Weights of a small transformer language model: 4.64M parameters.
Each number is 500 + 50 x the weight over its row's rms, rounded and kept within 0 to 999. Layers, rows and columns count from 0. Numbers have three digits each. The size before them is the row's rms in percent of the matrix's.

# layer 4 attention query, 320x160, rms 0.142, rows 0-63, columns 0-31
095:508489444425500570530466482422453412543446514552586411389484591555555484569443538571563550531550
110:464439482489479411468499432523473539559417577519443453595492618487511427514523597494458553549433
113:491494534522539375482500500498476541509400545490446514628509521400479538475492527482448569475437
124:484537494429354476413513532467476543430542463463585569534441438481451502442501532527461473487551
108:494445586553552388453433620492432514532519475561556553519459501461386601493521381485519551492458
124:461509452445405463437555469434494520474532475477593597579521454471468463508460507547474469518581
121:573588483491519592586502456497545498545507568452361436437619485569569434506534593483471432486560
098:547465476484582533516542591504480604478397396479491430462535479435462547519534523466493601425420
091:446463559544525559572483532473486577488373481485466407474511450558459600439509496482571581400430
110:438398551588392439393463585458410541512512406482606517550433485523424568486464469500481556557489
110:541476465457513535510541407507549505498515562451356479432466474598503479519480531534589443521497
085:473462570555471573540494513432462591486449450436483437447534451560477549438491542476539564504432
085:566561446442510460457492462562498378569531591509464580489461540515507511559508491531500411529521
116:567439534474422542535530375393556531527451536453480439435455516581458418528502550546526504586541
110:568459514464441628509563416436539483524430530433490441406564556588492434521515554568565466556528
086:482434535555501581548488558424483637426493464511466446471514471492572516450525505460520615443465
110:553404478496417557521501421505519564529479540481469457462525574604479505595450537539558445522523
091:500446497479570460520449515488558458487429486595505491533420482448564496437545493502499519470577
115:581451498464477554538548438522507587479454545403441415440539527587496470559490504546540429511481
085:516418552519482596578509517437565603378423469510459423427535476558561481485497548421560595405491
117:445660392618533477497484471552472492531379518419452553445483472509490543534443483448470406460493
106:602373568593534605535485398516480534482523538506462501441451511450484537501464530630467600530486
104:563565525476534504619474388455501381477505529522486437468487469521466511447534564499468489470510
096:477628494502529419521486379512461457552465587454481545471403448525440480525518470606497387579521
108:506567433454507443479548501480508462478520435613511505525533529540500463577473528375482459452488
099:488532508431532456522544546513472419500514565537453477453523457536543535465493568484584418461546
097:562350493385542417470480595480507429460622484545519423557532483465563481449532486513524555461473
109:507427506525514592450510519470506562513475486553532518451529512396547490424482513454469570446559
111:506486418549513360449394439504516507488449508551558549507395515368505462441524447461463545457574
097:596399565482435523496460465451526475418569464590519497509577533487562555545462501466449576515504
115:475460591600477652506512400469499591432494520448469517498472455523516562541563428609520571565483
107:521536570523499658528467414507509519474524475422578465535565448550440521590543523585566546589439
079:591526548545542512506536404499573509538528440515508449552525504568559524475436449478382474547413
098:505447513491479514484513591523459544493443517384475399520505559523541410595477594559478527470403
104:434523469457467456449437509488459528495525493427474478479501492468471494477503550561529561480446
092:471497537467501477526527540509535537406544463438461674544456433525489532481431513413525515510564
087:406584543465477469437482556529456591512405555471424491476453523539513470520499583481463560488576
102:480471554509506543405519468552496536496439536536472630528431506572588570475398513451463502542535
102:527501473569446516532526506486420388518500493534578367537577455447497440439512506572488516476449
094:433537425421501462535486545479487520485506469585460474489565561500465502470513503547599477487461
087:397537528495527516527488509564446505512458531490410501574570537505494413532496464586491441459409
093:534502514456544534456499421522516586444491528508438558513411559601522467603545501439463515533535
087:551484503543455565459502588506504514557505455491510458520548484474502541425461430524496532489440
087:506523533499553538543497540568451507545484503498448528537573530513478423547495447555509432503383
080:482518451506423520402486476469462521439477489439501534466432570510512581470527537433520623522553
098:550536489536423514502473514538516539526516458532491470475542545431532535483476447496437528514419
102:488479515531470598510449472483447545522483526489476530480516502432523467468479496494438610546426
079:484495528526544529611537550555493511555453561539459487460589404483458459502484440555472450497459
105:530519450529435569507502518465497607449481474506425570471394534598511472493497478438435551484433
080:474450551507521465592483485510412467562496564512565501460583464460475560511481549516488399510545
101:489530469539448571467532546491488565470513487513405527469439513553509460466514466485495593518383
086:450462531531468570583497559492475509525466540514462505532564456506447468502503476491479467475480
115:491496445526584451389427585540553536433488374437456526516519465579435589495498466430546488518443
097:590514551609462519519516496462518489552494479571526508502443458522553491437524460488472466446519
108:470442423560465449406495390480480396503497485480492492436549547515532615516502523455574496486471
085:526561451499503417360490415520553482520502382455531519470522535556511569464465473458486496568488
097:427484441420572533499504516409509501411515517500429509440471609496521492607479546376588495474424
094:528430552566517566384544559479514502538522516510601411479545518479520455438554562498471544614559
116:532444540479537503525510489452433415576550629526554473462544490477533439509499508548487547473585
090:477512577514464578594491521451418456495515598580456524500502518423523496488560538540563517419544
089:510567541491436337576449445534501542467523479542490475556538514455401590478507551514565379433545
098:475487550517448533560591417443410468581514586522512510462558540450552470507505502471573533401549
088:547630504556481530449482429541381444549482466423501558560542396503564510484496442515410453557500
092:504594447563485512434434415517470444490441431461497540556523477441538504550487537415446550499457
# layer 4 attention key, 160x160, rms 0.14, rows 0-31, columns 0-31
096:429522476468519419463474560586563475463461544525470614466426403439453458494578497406506567544553
094:475519477503579511549477515442502490534502499570591422567504415528474512556584589458520516431552
092:491529574477488504515439425421449410509566468493529493476586591551459419440458605548486487391491
096:537411517460499381448484530572453438526453539489415512553515551506539550520465456574480453459384
096:522504477457525406442504478563508476580485481542462506495486494529497503460398461539466490548440
094:541522498464477505487495523560484590443448509544435487500447392484456590512627384351464553512452
106:461496398529515440521458480469520388550526484420555495476526526481520483536428636539505444466578
100:589596528495517431431570505535507537461511490581490594549508501512486533504520491484447471447553
110:449495523470495534442510491572374513401479571582438604527516491534480539403517470566504603498505
098:547492585492540477544500504453515547458522493473409454512443517441421486471562534513503516482425
083:468483419467519468452546471534426478489479525566486527490563476528472493435435522553528534531508
098:507431588457496460513580483509492494441511463427380533566473512422451465469558556512489569514540
093:503566410469551515506480448454452553593463498540498430495518515598508516494457451450573520480455
071:571440458444428517499454514491478498510508472516426548559526505493512497407530548569508502582519
068:565446428540500533535409510471516541431542452533507551531490563525602521463497552527591419594488
085:500491569586508440524563533514535442393564480544532606556496507476483553486519508475498445490542
077:504463471556465466529480553405465530538498424505492437474425553538516507500501544553561507535468
109:543489584498469499477602555581492477480532442479466586547538488497471462435520535473476545445542
072:507488460560465482532463562423450518510489416482546475483440556552528490488459530563608502560489
098:423517527569586444514537509527501452407538517522538566476411481471421562461557515481516519518490
116:424558538430524514559461548539520493568405453465582480418378538516526501489501449483484494428507
118:492464465478484601484577504559486505394558519532500557512547569497498541488524521404555464529526
123:538564560448497534478479493510485596453557480486429563596459506509434543501503498540520494483682
086:494409508422401567433498547534522519515503448473456450547525499445530489500485496537534496547546
112:502511583517593500544444421451524620549470499410592419479457550530393484513506487535442544444495
111:452509490604503518481590471498564445362491437533464551555500539391476515475482544470532437449458
110:577517482609523444457490452563502480412558519522439542546561464484481470475471560483550502461424
108:487566450494520494558511523505488462480481535556566642552493522585528515521523487462455486467474
105:424440427441487511527467505604421402512483513503480529498493398512566525489519510498462569414432
090:612479517500515381514460416485464544403528517512561529563529541521448560557536508439509512500453
097:487414454413434389473607578500466499474564479566520492546532521448523464488536445523499479628600
106:545410517518504463508528532499558614495505531516498470451466513479519534533582577564540493563536
# layer 4 attention value, 160x160, rms 0.12, rows 0-31, columns 0-31
098:418501494507594507509503541524560575504499375574447437431508482547501510538425416492491503421428
081:381518522426501492516479469512501504593493344450521448483515472515486449552431575510453561447525
052:580496523473555496530501433555577492477521514511475367588518528506508453481455426542541439508477
109:508493511453491525518555459531506485480440541527490410566579518450522416521486557552483449424425
088:506494487491477509501551525467445474391532540533516480484530549514470507518573471454505504547450
103:549547414534485462474512423456409495504505614460550553481431440604472521447473481479471388495559
088:488487520455461468516536489498457550507555464538464515514546648488546462440485449529540542486492
114:486410397483496448457556544469478605558511461537520448523502444494396526480513422514477530530364
069:549441523547485497499479591463469413476485571515465598501496494471489416488536545521509471481530
095:524464383519563501471466494570513517571518495527497493473447430555546452467530450454527468477531
113:496557546552531517542442462461529505541427521501447514449507474543546493494561540513546431482564
103:538482526439434509483523542504463463478547467493441480538574657454471432509443499495517549562459
069:476475539483475483498533627501477451481516549522516549441401481480463523522578535480480533563547
078:455526533542548482502502510531490549465493507454545490546531537506553502491434477534523531491511
067:419546491529448481509442487487487606461502453473591521407646540520512537466518496467521527536474
069:561579544501544486520486412475566517514433411532486443555515519517519440527446475506538412509504
063:505470510498415457483429611506432474504562517525504568453498529494451487525499465466475572508424
078:530498410512576498514541438555574500506530536457491417538493506463530603491495397503520537466512
105:494524511503567390469503547523547521513486527519339524449498552499450502502425501531540438497458
072:492509438553559521446501460506519503497494515537465474592462538468546523440540461530570471497454
102:445503531417438450481507480483423528596556483400626554536527588521458516544460438532413508520461
093:482523466483514409491530415493485602538492529528509480544439505514491451488459402551488450443578
103:490503433510567428436487430495565507485520440501489419444491455429582588523425373481520556524455
073:486547416561572500495493353493546472544447492514517390540480475476546485512442458519477461399522
092:571489506528430515550486488497482516501467519522505606541521585445468532434522469505569500516493
078:514523485544497546428492500551479512465488540503464537621428455434474428459472458542447551434556
094:512527529503358499514480380414478542489590524485605479453498532512484558478499445525476514528503
099:422527516418573427507440479572519521538483407535572519482533511522456432524479566550479547422527
086:565489517456530395526497518561524515502569491492517586420416561451478546507481404519539522424519
094:571530461510503518497479524504526397441527514509465451557470486391557605508513464478510545491490
069:562455529486450408486460621479446425501570517551471561486538578457497520513514490483474530521457
109:588471432489450485576541466572507639552590520501455464549424510495552528511521386445487491489561
# layer 4 attention output (transposed), 320x160, rms 0.119, rows 0-63, columns 0-31
097:585546502569491523471464563576519530555618465467518556464450437574537508435474489468468507520522
092:590449542504558588523499556571492481450496560489552548461531449586448439554485495536521449488456
095:546449546470530613513474481471472582501470474479465418428533493491429475472556510460511463545494
099:429443498585528455494498587539507513466500497471520659478437446543484483595542516486522478494566
087:491555395459451452445475500436507563499542530435440550585445449472468573409443446527492538492488
099:519486471384457431621594547492522393516579507443498487478501565535503506549482501539517538505472
098:520540444597476416445457590571512538557460416566525585542412427487531482494516504458507513576506
098:557481507492498588513453504561561495459504577475529548545424392548567490551396506522518469383600
090:388566432557453433521509482491517502512556476488504553524484597465548551509477513519482571493509
089:427471422510479464575562499505549531533565443449503528454460464539563483506552441480403564582522
102:524527546542592418600546479487506556396496479503563494556499455505451377556560533482477536424502
098:562470553565552513382443575517478519495465488578470527537514448454514565491558533499510461470534
110:450546446507449380480500487510522420496551504532526597542458565492569547503448505536460547456521
084:475559472585495463503592577528472473559502419583595607531537384464564479554504497457530460489505
093:538609450543483403469527554576502430554528465568500567599507434505563493503443514496481508452447
096:561448539471521567483483513462504598466501512476443416432510499492477434508568556472495503508533
104:489590469544433384474473526555526442525531482539484617532460547511546532502434531531459528495500
095:505476564500530614495547455455444511487440478510503446475544453484450469457544486475498471534462
098:541537575540496512476433437482478547477563495469491477537519493540495473450506530525553520413540
091:525426500514561596541460441501466562495513432518518409441541465481485506461575498417495533533510
100:570434502554509576519424570518555495607425476505500490517515417505498542559476479512560508539561
095:550465545496462528545502476458539510435519560565476534541517495570538455521495571522498523433566
090:602549478497437489476497513570519422540516483581500527491454422503497431499548571433463429520503
099:530448567493538589584528453471463563461488506493511482416543444543424433523571541477527470517480
090:503582531562515495512514472498521568538500486526434471506484559454511447487506545490503580509483
083:413395462500539553519462471462446542491482506543486465423579540430520590490576534455530502570522
093:623565483476498410562458530550587459513439532522510505521577402514508472604450527510553474488454
107:513453445557516489452483553550451452459503579384572504543580444534479534534468440541530477477503
087:537579580526408523447472482502521468600477525474499458532538555499406441469436483541524516551455
094:492460490540574584481542466498446513499468439566536476461551495448476526465576501446461493540452
100:481584455595469406464478523557516459514509439537498603531459519523549542503469529514475538514489
101:468551555556476426385537535485516465529441517526469558586578420450503506458509495470452486480556
087:513485471498476614552536480490553461444542493522554485547534482545532592398485516445475499483527
081:464510556513485518391512592552444494470470395610453593501505464487520517418423469415427526592447
097:496483550469452529409434570523506570558546409509454528574535464468514528433478474425488512578458
102:596524534545484444576554556495467489490414473484467622514475430477479457563580504472524511563521
079:604491419486501536449459427469506497527467594432476497487516450510463434490542482548561447467580
094:452523510468552465518401545496548404458565516464452390430460588514538533462469458642584587470506
090:528494451596484517548546520465550512467387526505581428483483443557437502498532516537545488485512
090:495558569394603548524573489470476509502483550524522549466436507390449536502566543479539472510471
090:520544465488534500613578377477518486446496582467542491434483583499499500579529563560488456466587
092:453476477538472483588465574465587487510558481481490417498554414567525528483500449580587589416442
117:452443382560467546521504542474485437436455508519518415536529423514433498492499437499494570416457
103:542524553509539512508527455516470536455435480540502626501492496477500563552521575401421409555567
103:523531454502551455612532393491504431448501581482546509431483545532501476577506537563503492418581
085:510514451628453536571593514428491445460421528502542446454479468543462513539528523536513447444504
084:530534435557523495569582459460480446439404550518553448462467504532450501536509531522488469445493
099:483465545451442520407444585512507572537547430496452507563532472468513533434477472444504531557450
095:546563468503558464613554405506531455440470562493528509429476538545492507569492548554496473426577
088:431455535546446534430442573491461518556535422500471475575517443489511517449510452449515517557388
100:500546527411466660496500434513489496457512458536534502541537493532522514443496477477457478523581
087:451460517468439538464484521523532569534544425555512486541556485403458531415500497439454533521461
096:496534483535551401323542584522494532565409429592434533390483467450529485430449516522463536555515
076:408461497388437487511464534517465452425555436516448509502535531473459571488472530508466592536428
094:493515453547441568510476542501477476515504450520536485540527451597448554458488483536587548450410
087:442467533507404520436468603504477536528537432512460510545541426487474519423494481468491522548415
087:514517511460558476636557441492544557400426628437557448477463538501488461585595591508499442489528
085:429484588466472417487503506559504539532568454535418566487541581435542536513481589506481469569526
094:462552359550514495459493570463502457460410551528498391431471473548441522456462516509487522444454
095:496513561588452467405567547495425463515411417571452523511470490448521511467413510482420486619537
085:504502500555518567521396488443524461496454468449536380544506529626540502541479470524535516536514
084:467515519547474486450518490534474541558486452497506518521559491441448557489518493457487482511424
096:537560433545547490608555422498528467463447549486542482436476508546470509563507538556494475427555
103:476428479565468420520418535470496427480496518396500510555560443619509556568545503481593576456445